config.yaml
num_hidden_layers: 15
num_attention_heads: 2
num_key_value_heads: 2
head_dim: 64
norm_eps: 1e-05
optimizer: "muon_variant"
lr_mult_down: 1.5
beta1: 0.95
max_grad_norm: 2.0
schedule: "wsd"
decay_fraction: 0.663
decay_shape: "cos"
max_steps: 4661
Each number is 500 + 40 x the weight over its row's rms, rounded and kept within 0 to 999. Layers, rows and columns count from 0. Numbers have three digits each. The size before them is the row's rms in percent of the matrix's.

# up: layer 6 MLP up, 640x160, rms 0.214, rows 408-489, columns 80-159
# down: layer 6 MLP down (transposed), 640x160, rms 0.153, rows 408-488, columns 80-159
up408 094:570553500527495538439507479487531568514583380474537521467507499547456491462536490492464503480516468508487471510571523530539479540432497525496473544494525502502517485519462468463443464440459491555532486543432478581498519462475434554607522537
down408 095:482451507554477460488600567500469439507449530544558484506505468449501500515466516505500543501542457508561467522414469413501530515480525534432600497538481498469518493557577528554513521525483531472448508538530525519468514524513478520454457554
up409 103:491499488555489498559492479474522523502498518533488503482530467470510531464555377487541502532508494541567512472501481517563514561450481549564539503507459591473497540520497460460473573562444469568575513484519492469476505534469541471516441536
down409 112:478455507457505485501473479547517509439501502563486483504471431484515464527497529514494559470413489512539486515523466537519500610531493565543528460511389513486554564590499490462466510534525515501488561489475476469476458503469495460555495443
up410 114:485493485525538535422516529493476488507602459459527511516483555548492596509551453466478567484479526513491411513500497536423474437489366571466468486482458537531424567478525559532510507529532527489456512448430463473490539454546467536520565512
down410 109:584515512521481491468531482485461476547590441516594504475484387479514436476525496480501524512457568504518431485482521445474486523449471555431495484500552498563427510487503504542418428569504431469520521530447525516479514465466527496461432485
up411 095:448495544491490411495524410507576465502507456503535513479459476390500500520453519538535490442523451484503474512518465454559506460509551529431508402557519479477511503487539444459491516469463495492529488459551513485504515516491438514531592532
down411 083:501489435540503463466437480440487474602516495489427470505514539469526523505518569473536466488493517535526455485524524478514481510477472476558507530524480417609512513527536509518424525549518503520518489538482557568478431410509510501500458453
up412 099:453496494577512590459519571547483537528561488510461496547521469402500457463443501533513505548558520437546503528514444631473486519509464472490473456541497526473507551544498492556450505495484524469516506525444548552498455509502525500414526555
down412 098:583521510504393517511488487459489487500498507434496535482552458583482523435435370495530510515488510476486543412530505473544554541453532508516509594545446480538483525482496476530546484449488484519495488538535477451485495498548513451547496458
up413 092:468500581511543476520512540558539528524451534524607567486489498505516489581444567518499456524431477507523511450446484538463446522519536526524476537530535507511486488516447446504479452493453546409468481488496484466478508519494494530488498517
down413 105:479511483553503492514501483538566536521480457475506472426508478437517523493456475493581539461505516542463530468499515454606576442512536538534490418503523433517453499521608515520466512550553465455564460536541476514452519513496512463561528577
up414 087:525465445579536538501506516426529426527517415382540493515511505555492501485504483487443495473489471442539543551495489463545470430490552536426507483522540495550539461449553528488491538463492490497520554455509492520558539515511535518495421532
down414 085:497479433403453466521525427551508529457453520486537480490567551439499511551452635443512577525428531505504485456471445513467527534493497529528488478433550511514464412550479516496484472504587498503508499510447516493514418505500481488523544462
up415 084:482479509487443529424489487446499502473559501457474485528526492477499522542508556510502543526443530514559537558526423502450451565460512552441471470549531503457488514537441482520509510497446515580542554480465463550584506559502486515538466524
down415 087:526472540452477531485509551524530501475465604471491464498534416515523433464456481476476484467529528470462463525470574434558493523599548468453554548534433457517476536462548533520482504540520473499524431560471449485428564503479501413515524513
up416 083:496518527459495454452541497495562571508486453491525465498528511447488518581472461485492512472443524493483507410497443468532527498532515465492496467528470508538420524544540540453478451541599468492586519532443581448553526490507476468570513453
down416 101:471450489536474534515492468482476498525514514521529511493434466564555476493565572531506449460479462523530517586524476508462448505473485485516450536585506486516494502518440486524502481422409481523470494507548485545481467530500507585438476523
up417 107:483489471495518494446486534516494567511513510466536434496489527555508526505451510528555533468508487457458539467512505511515572483557499563588558495496462469567577452523511558513495503480492546547500501452472498485527476499456541510502465375
down417 114:568448409534497532494456513485506516499480486501482561556439426460514512538517545476497445575546606507558544558476482506486536512493474487522513500535466471539465467527566443483485484459449515580497512552460455431499499508530490517396452524
up418 115:446599545529479523441465476500457502513517444524504485526512445543479451568500492563432454377488467483497495529522456553513551414536477535503530509511527492426495481453438449504439511519528522509534450503541454466506509513505468447508585435
down418 112:364493481506555466538553495455534476464476464545500577519511529570389509509527502454538483490512565565461505542446490500562510474469387500481464547503531515517500435522554497489433506521499493498523475490459523583513506467482530572469556494
up419 105:542441491468497516477505454509565448454479475503480461555467573519492553486511499491478463449493514562533471463489576521474476539546513525449474564482465584461546518507523505572543486491418500432524504491507448574561457454519553476494474546
down419 115:472557503534473484456460531563534490488561476515528540497522467499516558493502462519474423529475592474523463526428523507530510523540572492496521570475513519516527530557503430469504480427503522432438515479537463551545485534414475576425467466
up420 110:467560503512479489519546556481489457443426491501549442463492544467516553506505499505460468460488358532521461552488534502606500486490571494553454463518538478510452494459521478538485549555477541529547529544421564529479483460469521517500483511
down420 102:534500476458496466484431528598533497441580535475483424527566444492491534465462497503482453520450535484414464529573535466497437528496457551474474562551511542600525522455490491442478538583499523485561521536425470526468502480517454451494428468
up421 103:522566496495590496511493462489510508470433440560484477481469563556500451486547495507511548505484475486479553496578513494468472546507512556468531528541423531583546474347448445476533499511461541444504512499588499517468400529523529530496519470
down421 100:592417527547552519513512520501522493499463453492503492488523508510438459556543570507451531464447579490464505569510487548545517486503413500473493438504479445519437542513530483487552513475558467517488529587515477505441550478451533525452455485
up422 101:450506460492468506515510497525483527454464580463560511454540517514573560589489529490495444497523540393492489518460516463435599429539475465456503488483480469558432475434477538520490526472489511552522533467478529533496552486464531522454521522
down422 108:512550532601569455500528556485581479510540458514439518465482474459494464464552512489484480616545455547485559525517512480496512513561448506544559507556508442538526550489446473547500545555486534419486480505525577441452538530563543488514495519
up423 116:536513517487479483443515499484501429469515483515590503525539476477477472526480486487514498473559562492471489464478471548509459514466572410472520452449481585519496555488471426463520531458497501529550523534525520545559528508579538575520461431
down423 112:529562538472455451507545398515496578511478455550555522436470510475524528419452531472549533462423537552455466488482513488529483553505487616485520442478483550524558506488379504550517526538552484554480534588494508535433505517479521453485510526
up424 100:456528471473521460458527528466490571484466493518508484440500526461568541494510497484471513467499477467498487543464501503524510501593518448491463432539489580565447554448475447546521493469554498535474580483487575498498464514508574510556514467
down424 102:458430478519502473508488473508470440483513453479512446524513549483476524465496442504594536481531533479496458535606509497457534455499500496530515468448495471446405514611524453476510457522562547530538493449520574580489545520501465563501442603
up425 096:455514447484510528520466555514509466544508482519576520482463488442516450441489528454507512478489448478538535468548474466515581530527414482418395485516458491477492420481526507559556504477514495523562460464458519494522488474424439485543627484
down425 097:530514483551527472556545527473579586467450495420503557491442452492469535487550513519545507533558491524470418539436491546485421527512494499501538540536444513536496559461526531535465451542538469485448475503546573522454395449430506527501390583
up426 117:518479468464514486460489438506452493536503523484531436575511462444538532447511540484440517550466468489527472445572515480533445538493509479589484424557543496463442510454471555399524525469488532489506492493523552475533536463505515550553495518
down426 055:518447493469559474489519514458531511553530506516515475523516498543491535527492534507478498473518517505502433448522508513616463518497492459464471543539488469530474515499514506507488527468519535482521522537551556493531542482454496494484432484
up427 104:590536501495462509500486478485532463453506483519515509506436654475473484512509514433454522444495476527434562446541465440507449526488451495491455456435504455498411396514492471510507500511519521536510520451514509466505462453501504475469545481
down427 112:472433508536474438497543455514575519430525635479454542516510538498509447506567504542532488551563513459518500476484494494575484515508491517494544457441504540477581508526482477404442480511535492572605552490517539527491516549452518449538432530
up428 098:457559510564578500510504535524484522464526532510462477468468505496497569474511469527484517473443543484491533493468527515492551480481532434431509537432494570478483482471475431616523438570525514482569419521479497483570561583516550483555482469
down428 095:394453485510501359475452564498583484505498529472463499519483510489471495526483492437524550449536472452473517552551466511566513501529475508438498544485465508409505455521544504505518458502447452545491446524495432456461552483455582480429467470
up429 112:451480428508509555531513530447440517512503492467455592446507550519464508523489488441516465531468483551439480536500509532542467521523487532549527539479513503519600532536469427548497538439510481562547479529530526472545515465513533382530530465
down429 119:519561575507471599483560466540482468430510572489503449480469556517502497438472589489512454561452518508581541513509509495494510430468486539460492500477469477460516496483472601438540501507574541514469530509477540529514513469512450520419500541
up430 120:468536519549475550480459503422479468588490431513431438465452514490583608516500493507459498420569527466513555492389487535502495446479519497551596508550427530505565553459497503506471464483466546502510485492455456526511451472368458503491415483
down430 126:503531487499503398460542468456545505441456507517521462530493498443511521515554533548519503411479468485502465508471521443493477480457487487477500519537552529588513486531526489523538398494481478500457538473465468437582502407466446472526494500
up431 089:505496559468473505507528528475459479517456465540492514482497481433507462507433534467554500582512512538451591522539519537419505455492530511496564515439594440512544513557547508505532532492493465467508525477523482444482492552474514483510533572
down431 079:462549494476489551487481444529469448537499502517442461505543425520523536494478564473502512457491506476558474481503478540508526495477515506586510499463386502506575474448456532459514523461501552547500484518451497499490590477529461517471462511
up432 085:523467472471509490505564455565520471579483478473414516465448475518564528518463465517563562476540495540617536469601515561529529495510407504500539565540577531554458464553508479536496483453451457487524537506562493498481444526542492500529521524
down432 086:503514499515496528431465531479437483542478520499447564505561451509459470564521475546476478506531463529487615521519509488420463557496495515489544569470444473500497555450522460506557482500501426544489497456524527497454554461482569538400467461
up433 087:481479559524504490555489508532502418497449506467498453523458564438475558484452505480500585437499459486529543494538526566524453501449473535548488573537514562504530522513520459491461432504497506490497562530501538501462430447537469463503505484
down433 104:503497535490549475562485496448513511479520542544566466453552461461534414454497440521505533472501465538485452514410520448521497519518521495505472561441515541485554482493559508535442555532507502485442455465461472457487515522598566499451527479
up434 084:442538510553531458464465497504535538482447501503494492466593465540504481558511467515552521415482539472462468515460519456438571520493453506530552477518458470429504511494520519521464489505573507484488523511502586453499450481477554477447508508
down434 086:503486482475478517491497497500482478501464553385540475475470446515476477472507503479577461448478484496418503439516517464391456530544530475486541554370520520480477473473533446587498556503470512478472526506496477467500415513473557550500496496
up435 112:513441501531524458475510508529529493574524421572468549488528576481508486498483445455455416483537482465495511529509391506496457472465549476513527416471442464487534514479558533518526403538439535515521559507468508469520564514512533458493556480
down435 123:449486508528436484502493479527440523475472492528409540530518497481521463527460521519541528514575498516459527521488474536436418524529489459510498517449429541479539555509579580522492497452446491551443455530466493451554532523531484481469465436
up436 082:492495415495467509526543489393502504504481548519514530523515524502447468481511473531561509577499522452491451515531429561508488484542429454521463407487526481527432434468520526483475512464467518469445495508425527478456555519570470442483594518
down436 083:473518507445473513492568555557426480441466520491540478432434472490446428481503446433451504435495443500456524480480517480454439544562517498486586454443457453493487485489485473475471512551437477499541482407447465438501456495542442520487508500
up437 100:513406538464561526467538493483497561567508481510498553590519453523509506517451470511459508517517565523496465575494493526492523457460491485578561545513448515560484440580493490470413549513560477555465493496514486482548528503453434544568488455
down437 083:514486457498461470505510513514467538523542514519516481524463441483466525488529435475537560582505480535454494401451496556483512454520478489485548571448539554442563509432583462557499535486496452545550491512392427448504492475598550531549490535
up438 103:567517505516516518544484491480517524511477431532487431509514554494510599474491379516488506459492585593487468473594508522529468548501530543510448479482495589570468560463477487511499523498561510504546479481542514503572484498460433453482486496
down438 100:542528444544480487514476530520529511498495485446513614461506495584511543529529526472497408452525446465484534555511539483549595496490473444522519549553445488482502490469537544526528477483485489509509455476399499514526471455441533494447521547
up439 115:555415526542472448486478504479525582449557481544467473504517519513479485497463471512527555521449495461529474530522520470478523498463411540551475516502512501527507421527411431495483493564512479510478437548471495487516554504527503501443490470
down439 110:525522494541456522626457499497521443417584497577517408535560494507461437516495438493521493521534533440477526545536489532537558513491516505461495532511470540562453485513462508468471506535516446468561574566459506536509476498457513576622533467
up440 110:450508479503525485468573516454458427501480444521539475475492490469469491489517536535466546543559533505484405499530545463566538530617495530537492533387418471507484489506457500537479487529472529509452520504458502436475418575524533498462526503
down440 117:419520520475486550372552445498476505519450566473416467497465523532501426448489532525450516514493448469462525584551555456492512457416500470481539533511495533425514439520537490521502476463543528439488484492499447454485478425554452509493511407
up441 072:504486481526487554453497492487516467585484520527488532485499547501502510438498491526523539536504511510487437526558597536524516453442465512551497472454497526500515552558505486510471456463487495564516516512535548457474507508506531595456496531
down441 084:546482514474530457564459491565494474512515588481535481478513459499484523513533527494499494505481479493544504501483522504479595447552438475482513462500462514526530466563443530474492545492441432426546451459500394524496529474478496499537537506
up442 120:467542511422548482484574465468454481486529439485446474536494482474511523543490513532509452473566531524484493535446490545536512466457495583472445521495492579530487513523478480462513540482481450533602539472522489524508493519502572487579435474
down442 136:495560499491506533455512476544521401414484413447506439508551438447513551460480558509518498474448556524509498446459494498525490549471515523502519479539493573523537506528497527415448515549448572563486509515565533540445527476461446485536421516
up443 106:413484539483500466514556491450530492531467473441477518580420439497549478531536552464464462511543480510451477503487416508485426515466516504576467484504563593549518570445396496500518538558461547559473572546506524458457529523513468548488526516
down443 094:524498545492485528446425513514526532520528569452503479508499522454545515498530519502462493509470449514450494459463462632561509501493452488415539492511442431508534538521574471468489503559437442509483446541481466499504473505491521471483481492
up444 115:457490510434474521502598512545481544516458481394482423489484473515540537521456517508540502489553504494556472596459546532498525499507508563464529459508522464520543468470536495563507499494454531505499563487572500533508561533509554539507479539
down444 107:525527535525480485515483469478541488457534448530422513463440451431477484546487480623538444486538546513444451556435548475439464448488542459402514486512548436485439495466488483543529454448552520571484545511520526507512466485588488505489520477
up445 105:514596517505468467542496442488465476430505462479541526502515446556530597566450397491430444472419472436448506517510473495492552494456424499474473512439538425508476518523473484465537514572528496497513499534496508475558521507493581492458548535
down445 103:413449530465496472479576513531484480450417476453498496462563464560484435375465534414540528506610510501455497490493439530518545473492507471515493528523505494474448574547489454442516467547536506513524519478455563568484530540542515481540463505
up446 084:524532479533508575512489525486490510487525522532545513500495470456469545471460491577567581472428535532505534545535507529522503470510510576492502499496566469412457518570468547501459474472573489522538594445577567457520498477468457513501504502
down446 080:511442498454539472513494464504517467497573475452516512490475481503477436523536466449462454540548457488449441454502511505484519487509461466530498504458480466541466446498490498490474572508416498480505386583441443455539514617558525489498513459
up447 082:471503467503490496587496538450496477521453488502507573497496496490492575500555520545592470476508459543491491493518522563556467436502565454503379465434561560474494493468488504559508470481455482587466449574502488501501516551512482537464613448
down447 083:483420538443484559461515528476548565570458536569514530563481417517485463553538515457483541559477511470513512526503563479432506471496469542464515499490444524486425533543501485473545461477426488543481479485520504451536514527472542456477533554
up448 103:495439505520445463513505546500484514513454456489547499441531483527482506469435468455500537461556504444532527493466400470475464543544550461530418516463522484509563483531516426525459490493502549507457565484522558544494463514460507526507497502
down448 098:521493489491564473561485553437544522483480506563493458506428477496465493494480526500456448539513480544467497447532526509386508490595501485547527470512480450512481492476572457483500465441478536510512511524519521465520514497467509582476441479
up449 078:445517614530497473489511518583566541424501519477494572463582495531464413472553511487458533497476540527496527513471520545511452445433503466517410491494533518525505495574538518501492452446553416531510507459505500454548521448471502498561538483
down449 094:476542543456459484497524562516574412539490449509530505537505419542529493485460476536505518530540449414543524535469507492433564403492526487452484536511500561455500396434521506537596560475502464481473479432509490491485517529519449491449513495
up450 110:529424493530534490528458505529546490477520477508461498520513488550610514522520466522480484536532545427512498552475487472513509413509498495455516492514473526429477543475422449533535455471567486509502431555491503547533531509502498469463454378
down450 109:484474485481496473523562568495526488540516500538509519494521508460506477464490504445514503445500500489487421513575534479495524499502501390498500520476580500519450466506481404456499544497631516461535552530469538494481509532501525483468512470
up451 117:512510484496457485468597531547458494464561500528540488472435516538434546499548508449410519467472523535562475431520485405520507475523518441511491475500539454513524556496515544487451489606563543548487479536458464602479524568533559528548554478
down451 123:463462550522476522563464467456577502403500478501485460556461473424511463453509528553509560493405463522482475510480512473557457491498488447498476515475481542510485473491470504511513616526521515518482530513498552479521496532545466556465431504
up452 080:520555466536510485505529530482511468541514535561514587430444563524553507446510521522505507528526549492649533471464457452448485559519486546502453466478512492485470471472478552482530509467558512517511481513514491530486459575440463441500457525
down452 084:493443487456524423490347535490465480491499543498497441483551493467483509542540582455462498501425459523427523476454480447476449494491487506524476567518457473513586484539545483476511461543465546535525530460485455416478465512537480607526493529
up453 122:501500518494496556485505503568516480569462510526550480519512460515539466475506519466521466493427542469653490543547501503541557490542442474552539510553528534477515501484425467572536471451478485474517450481523539517575553500526445512460535507
down453 088:493450536479481521538520517476499476547496439452577486513556451483540479438476468509544538465486584494472416489506520469549507537520533549479461503482472501489507583433504477503493481523539511546455455503492439486413441558501500493538466523
up454 110:469596512477513603408493516463478501535472540531553476472464499560466517479544417503582471519472566499462518532504483498453454503531477510490491476538455568518510473478510547500341539462493479545484423484559488563510543472500520450477480497
down454 107:482501502472504479450486534449479529502477465515533509506473514552464439464429524405575487451498488508545512476463462497465461541532550492582475522559504473499558472494514462484468508451555509495513482552490519484435577466533488507479536481
up455 080:516432523467474475440459504525475453543476508544550509505426503478485561456502528459569438440584466454471492539477532551527525545545500437503443536427537468501473510418573523474435475510509461477441502552509530521500461482546489556489458433
down455 089:475549475524502512536461474420545525497491563549463557510467389503483449494473482447466524490454554497453574434545519478445481463529403580488523400518515538517545496496511527498530527464546515484480488484570482516559508557488477522489474502
up456 117:430510555496461495554479532455454477425547498501563466528498546481435562451532465452472482542463540563479497495526477559437545507476482493509489507500466513564482523467476515498505524552558508467528497484499492543586437479533498488539477550
down456 118:560500475553467517481420406534444481560491422451452507491501515513482462495440498545450517519479455533472510480491440487539495518471489520493468469521484519506492488508485487523469508515483562456375585508477448493499475495481499486455510499
up457 098:513485518486466511466500523461567491512547481455565469493463481450507451492524467437579447528539518494549504513518475528535466495566486513512498514495503503526512417448438493545382458496488543594468498489482523506521498603518498476500443522
down457 106:510509523447505577446508495483441483426517513533551537484526473559522503529442478494435457481437515446453502456432467533479498488544493430514463429451464503529429535511486495520594493548482519426450526524522476489480463428489468506591451536
up458 077:453503521456519501510403480521530443503503396513476514533469521524528410522591415454528443479498502491527508514473442511554559497494525508543489558568479498472506521439553446461519473570506430480472452527491551412510528484526507485547436512
down458 087:471513488465454509496555550563564508452545526499506494456466524487510546503469508492487497503453475526507489515442494445516449496500515462536488485435555557531493472492493569565528543447482457471528483455505530521408491554507509558520518411
up459 095:468545553483449548461564548552461477524466516515501491464485483416429460536479452522450500527533468543458501540432483483509582557445505500446509515437475510479445519379490527521448561561446496537552490494495562501444495416454477569556471495
down459 100:526468438560470531545515539452579497468497502568476472586458540483481494485522521505562453476440483552514425558563587539507528477500558454481433539522507546467425402514499472526510513498498437445488481456543456528525478497448518509479477499
up460 092:561500525500492552434558472499553480507510539514519497527485480533496589546451501542413511480513445494442492502517492491452562489388482497432521459525460461514533543540477483509448442514547477496495509450445550583506453490487493520595488505
down460 089:465463495537538519449493467478459478506553470528491456448454555524542442484472461531535523539550469537485464502499506546592511559513469526490543539482479502514497516472532513524431467467431564553497526574516480439490476505516508539490480462
up461 112:448523450471492498523508502497431453492494452506530535515549528540503621516476405457462567494566492483565442472496519491493558501480486499566492552467488479467507468519453440463482512508563561462482554499447588483499550458453532465514538497
down461 141:420498494512464454490588508505551476499473478548559497459552569521553537439537464543468510468547440525530544568443536419539538429470494455548448552504444478511471506600473522464558475468550519444487558486540526503526471469439502547554504543
up462 100:478529533541565524431535558491537554524515526541509561482506511476484382441413501460507428549503515472541519513459513537541481532558468437549430525537487540465515510522511503437555527534500505489515477579415551608577528445433502540444511531
down462 096:566550487448466394413512465518520510516500547543528556482500470431476497528461517509531471471583540442539518447531481509475530554447532524456497509479502408451407470452485488524518479525459423547601496458515468480477538496504443512534520486
up463 092:529525536571508536516528435511524469473479449478487480495523453462498504500508551566548496468552517462561589458531478531526536461499492542397544533481432498553439503524491491474437549549504569463532470485569413511503459472458436508537505492
down463 089:519489498491591561483484509513492564463477526430488461500577484542471587512477507452527514554528511429506506484504472540451439491565482492472473562527448475455443469559574495562549432536531565465508480457554476507503504522497593441539520440
up464 106:543536501502510570534501417471479545479463489435439475501511486549583553548450432498441442549455562567487440517537517428497477480465509515449487465523472446577450479569502584474488551488603431466496484502469463506461500443515548520520522521
down464 103:611539502473470517462538449527497407552537540488451522513505490541518484533614454508524555538495472478554498547530484458476487523497509513482526569495481514643482543497436494493479503472500529428480534532465412540468477435523476548486493469
up465 105:626495431493555538485460492448488402509509488551445573493519467512459500583436522516478534519499459511468505539497494531535489515591450444598473445501410501533463527477502481497511516505511499547492512483507448458480404463515571521488432472
down465 108:464501518464539494469478476560540539440468580505484458541512492444470458558535549482500450419514514511506519501573517586480474518422524457509487489425446446560467472505486554555499515553531582503523515461442482486445466498513543479535432497
up466 103:528538463436554567501582510544497540517495487509545492460554523507557521487552475429468564478499549540501444446506462469429492453597554493499539457480586474454493595454511553481451461516495432525489537479503484496522505547507497495536491435
down466 109:516507482540433548570503470501512465410447502494538388525441539582489502488498513546455455460500498486512449486533453508531578496528580500467543467553547473545509428527499539479528463506523498467507455492455488523512488415535437513506473461
up467 096:567552480516502435500514541514488533414534513470568528490475463494550456513368464485491516488427523551561482543502488499501430496511475441494493518438448530486516543437512531487486433531471506497535462443535486513518473500472525481597488512
down467 095:540474457508523546484519564473458443603487506522479525518457497499478500497561500527456496492512477536495510488481537459495519423505565506482552451515530478542508477505542522553585546610561431476519515528544543532466508515518463467509433503
up468 092:536550465486527458481428446483467364500461539465502494468476503489531513530505481470515531430543406477470481577524503557437588452528498430606520525475553509507497462585471491507487497448543493529587558464501544487443536472511527522521497484
down468 082:454467463474504518452570474528464513564484510443487477519471485604538518489488502529512473451509528434486464465495530520531497547497517517512516539489503560469459539400578493461470494535467520520431487585464532506480449496432536495572479515
up469 097:488542491485563531509512523525494431489507509527518523547412487452522503466500542458579603489442428527528530384534518455453540502573585555523478540438480487514509547517496453502446498521544525472543492458575460509556442525511506481458468491
down469 098:512393406462522503519482462475449459485559551619514523490469456524485450534514420557517500539474545502510471515460531513428481490560560476544530501519542547494495501584562490520516465484562555456533508443536498484452506573526483560470410526
up470 097:440470494488506473489442486443457462489614537495493557474535492495456464512543502446504502532468510477506501419497505465544523520465413549471444510512504491471537431483521423521385533501545510474500487504487556470544449490431472527498490469
down470 112:544468511500499511475511544551514467576405406495488502473468610483488507495481473589507470513523498519442547549581484524533492538432534484550524500554539433525466518488573514593494482474473557521550502527495551497475449466503529427501550447
up471 101:505530500531449484555458533471518483450508459506452536548494595507504467464435528481496549473523503500493533470568541463481486517510439523509538572458506521489471483481421570489495478546507531484532515521474460467452614540525493554518497458
down471 100:417529463478442562376517489568489471527433538581542507529505449484551451467545449539555486515450494523491467446463513487508474446505555485454538489530499524500526576510536510522445452491435487540428448456494486440472484519525482533506467526
up472 089:546557503433489508477454501462525532537447473497503500490501479507494577531456551494499510523511559569480442513423452459538485421531510543472481485482613462448430524493474445582499459474543485529571502446492530528470487513438477497516504557
down472 095:526514477495518523560458472552527459485483458409497509522523497469430455482485439515522524479554512495536582485555578529462429588486517539497551502539466554505559538546507471512525464528504499425513539564521460463502485528558471502488527503
up473 087:488498536544491532513486520470510523520460493551465556577526459480558494506546473434530506539512562488486513408568509452553476414444525518451516503521463574425568500502519410435515531436509488536474532449503450480477470492551556502509483571
down473 087:504499456507570459558508561472526467560516523497505497549534514535481491528515555532539481456532423498482493561427458496575451502516471540467492488453492456512555443513478504454511484493552533565447416486435561555431423497529560478484500592
up474 108:460450550502519559465419472574540497509462514519576509464518427465470480501513499566538529466451573541520517451544457442480468467490488476484529495491583514511482525467414508511481465534507496474502470460510490455520515545510502473397446627
down474 112:507459482499543448472494485504463498584541460391526485592527512510516437521493478474512465594527546447535515524492442526492479541510463503488537545494464496524582549555537479523472475464505423527538503448559490528486479471563489495487518469
up475 083:526534559473487500506487517471524448555468487541426522564528565477478558437495554573510570556465526445570494505425448592552552467494412558534515473422461476530450548464557526497487417497543543477493498558519431571519459520509466542487511484
down475 090:550519539490528509476473468462496504511477528448456496492399490481509557452547511445507498537463490520477474531464497502400467427517517558507497523444478572527566520488592499474472515497498515404522533489448426529515462485501486519538526450
up476 096:518509502512530506503530519521535538474501542500484490526544466499452485590490483497512509463494417513498499511561545504447523514511473501528480475497502505463469540498554457527483570466500469525411526517472440523511553507546553431549426519
down476 089:600498466483543489506494392469432459461483536551543546594505545600533468543432470419514504502527457532464599518519456493554480479518493541466512441462596500488562495522489539529588499469474513530533500456524490519492488570501469534541573511
up477 084:478517568517569529430456552532512508509527470479507456486518551482527509466506479471585538487498471536559506508510504474430488481461505428464485477495523486509571499553406538487582539470568437472463516491444397556542502493519539536527507540
down477 084:521511468463404534543555490462434499381473466532567501501467532494535455542464477513435530544529542471499493467497521474504444444547473517450504489534495517482501537489515456473500505494505516533512511523491590474435426466485435478543443479
up478 111:516552439468437519471508454460557598503504506454611530503547456518451460456449497517471499461568430485599561470505435487490445546540496471524479505417502544488418427418459509546538528449533547491510515446583539540499499439522545565465513527
down478 113:552468514580503449518553505383446496506529530535440534461501482463586520513493519433458445496490587477463484480507469406567553511534500446552513503492462486485548464437516602476502539487440513497450466526544476534451473463550457522537497501
up479 105:530523585442489536557556513427476427537505523467535440546528447523513456535563460560506484507535524487509469517547497454484479468462461488539511572505526516510511555531477490541527441471576490478466494512490500488460571497495459518511468496
down479 124:568527515449521497466551442509558455626546459521518502516445468493508515472509463544517423546504481531428539460567490526545430473455515506482387533526576507474452478441508411498429514545457417546522523459480501472471522439474464478496476536
up480 111:514495500523506471513481527513518524459497544459560479515502458526464598464453481514448468467486460471459489438544491501475578573441474562533449541520508487542496475553505472433538447475507508476435500492477503463477535455474513497526531497
down480 116:524428489481533448507529502540479484502515505478520536480524491588538533467519445479485514521469506534528483461571461480468446542493460476458546527542547549488495518583481494420550499424466529425526458508489502415524555407511500429475512514
up481 099:474485490520507504467535508510492539542569432493514497501516464384468550571474516524513421501583511471477509582473579517505459528567493405435480457489545542535439497415564456581454489544496535483552563526479572537513500471396492468460530470
down481 093:502504543470468540423586538474488522545488462504497544485535486596571491457541518520545438520503548491492512509495504496497480618501469510471456506523533551455528478450422503463515518486425473441582431497449459475502475507576489505494453487
up482 096:479367589539472510510540490473489511532525601507459521581519526506519450478460506499555480503523509515478496585482535525526502463490472444484517469465459491451452517524480531495482487445537469535523492482545526512611542452512508497450486468
down482 092:479549471549499432455523496459461539482492411564527452431433453507505551428513502591481433569402482441491507535489481497449530519509582481489469476460519479462544497529527540518498536458468594485437585509465455510545510543534481588462484510
up483 098:538561578668587467529602524501473470524503510508536509522471535510533523500509499484498500516499545480517522479533446534532466510585543478460482520504490511537568493416519524481516490555446426485528521520544496505530543534522511549487472463
down483 102:480463501534523549474514492531565522556586499496426493522472483527513514531501480461462448506538497479508437533491553430486486537562468463485567472502483468499442492509450480540541516575519519464506563443471487486555479537446466433574554534
up484 110:548508482515535449520528479487488562451488489515465533534550504449533450547488465438446505471616479511567479558468513482474545511475470442427487499450510491499469501535555471458482480490472544543506455456596560470480567532492506517475548518
down484 099:479472450510573461507472481423450543469447457503566528500540524535509437486495507539458498573447602554495474467523475495457470548453558478573469495480475472475526490523510471583480576497492492422538552468417442559532517514464465421463503526
up485 093:523547535489528530472517480538499550460491510524519507532515520498441552576585505551498497495538494524538525488525469533488472488481573498479524523496510507497478489504460461504495487569525569544484409544496389504537539540454490478498518453
down485 090:467482469478548555477541567530428518464519540512571591517534460535492526455412445532504567404449472489405539523507493439495476492428458500477521509559464557478549482468552474506514472493511505516491479478505489511475500490489446499510461539
up486 116:499525521485487549488408503477477515499513429533511434524490542582487474523459517493541508509525507476478439489524488498559538601524458492538477568493524519460493588457471510499516512486579478482536467589602540436505488475414456519546462513
down486 071:573530508538420526510494494567461478499559538492519478495498497487495472533537561520528550443484496423543379462423559480560462518463484512491479554486583464515412477470565450473478425487475547481447513518452526476516456432459499494610497487
up487 114:576476476523492516518530532595529484529412485610510600449594514522502504555479524433516515560488504443526539486539524524484414478505474487455446489531498469510419519516465478513519475481514553538524517505514517453631440495553518518472501523
down487 110:453498483489519467508446544591482585543507587487406512516538456468403507452457525490494526544466470509427531511538539469565429512499517483461570504463505473507477506500495498516485418476461486512538435487520563457467527437461499462542496528
up488 112:558473526548476537501456520475520541505566404536491448502571461510527522522426421420549433511454483511441499528449461527506479499521533529500483486463493520579520531516582493516525486476552523595491519558536467527506483557514544505477472426
down488 110:494520460543448503502542508534501555508475502499535544533563476544546567445446476510503547523481474482522463460475529584516433470502467515391429492487446516539521479492538576474594475490493515561481502448554498504508521536445509463482510488
up489 100:480587466497532519441482507449545480499531479495484484460559466487536467504486537504482439493565546452534561484440465525488514514518498535584465452509494483541461400517511510502515537494527509484432507462509530565443547457536471433443457498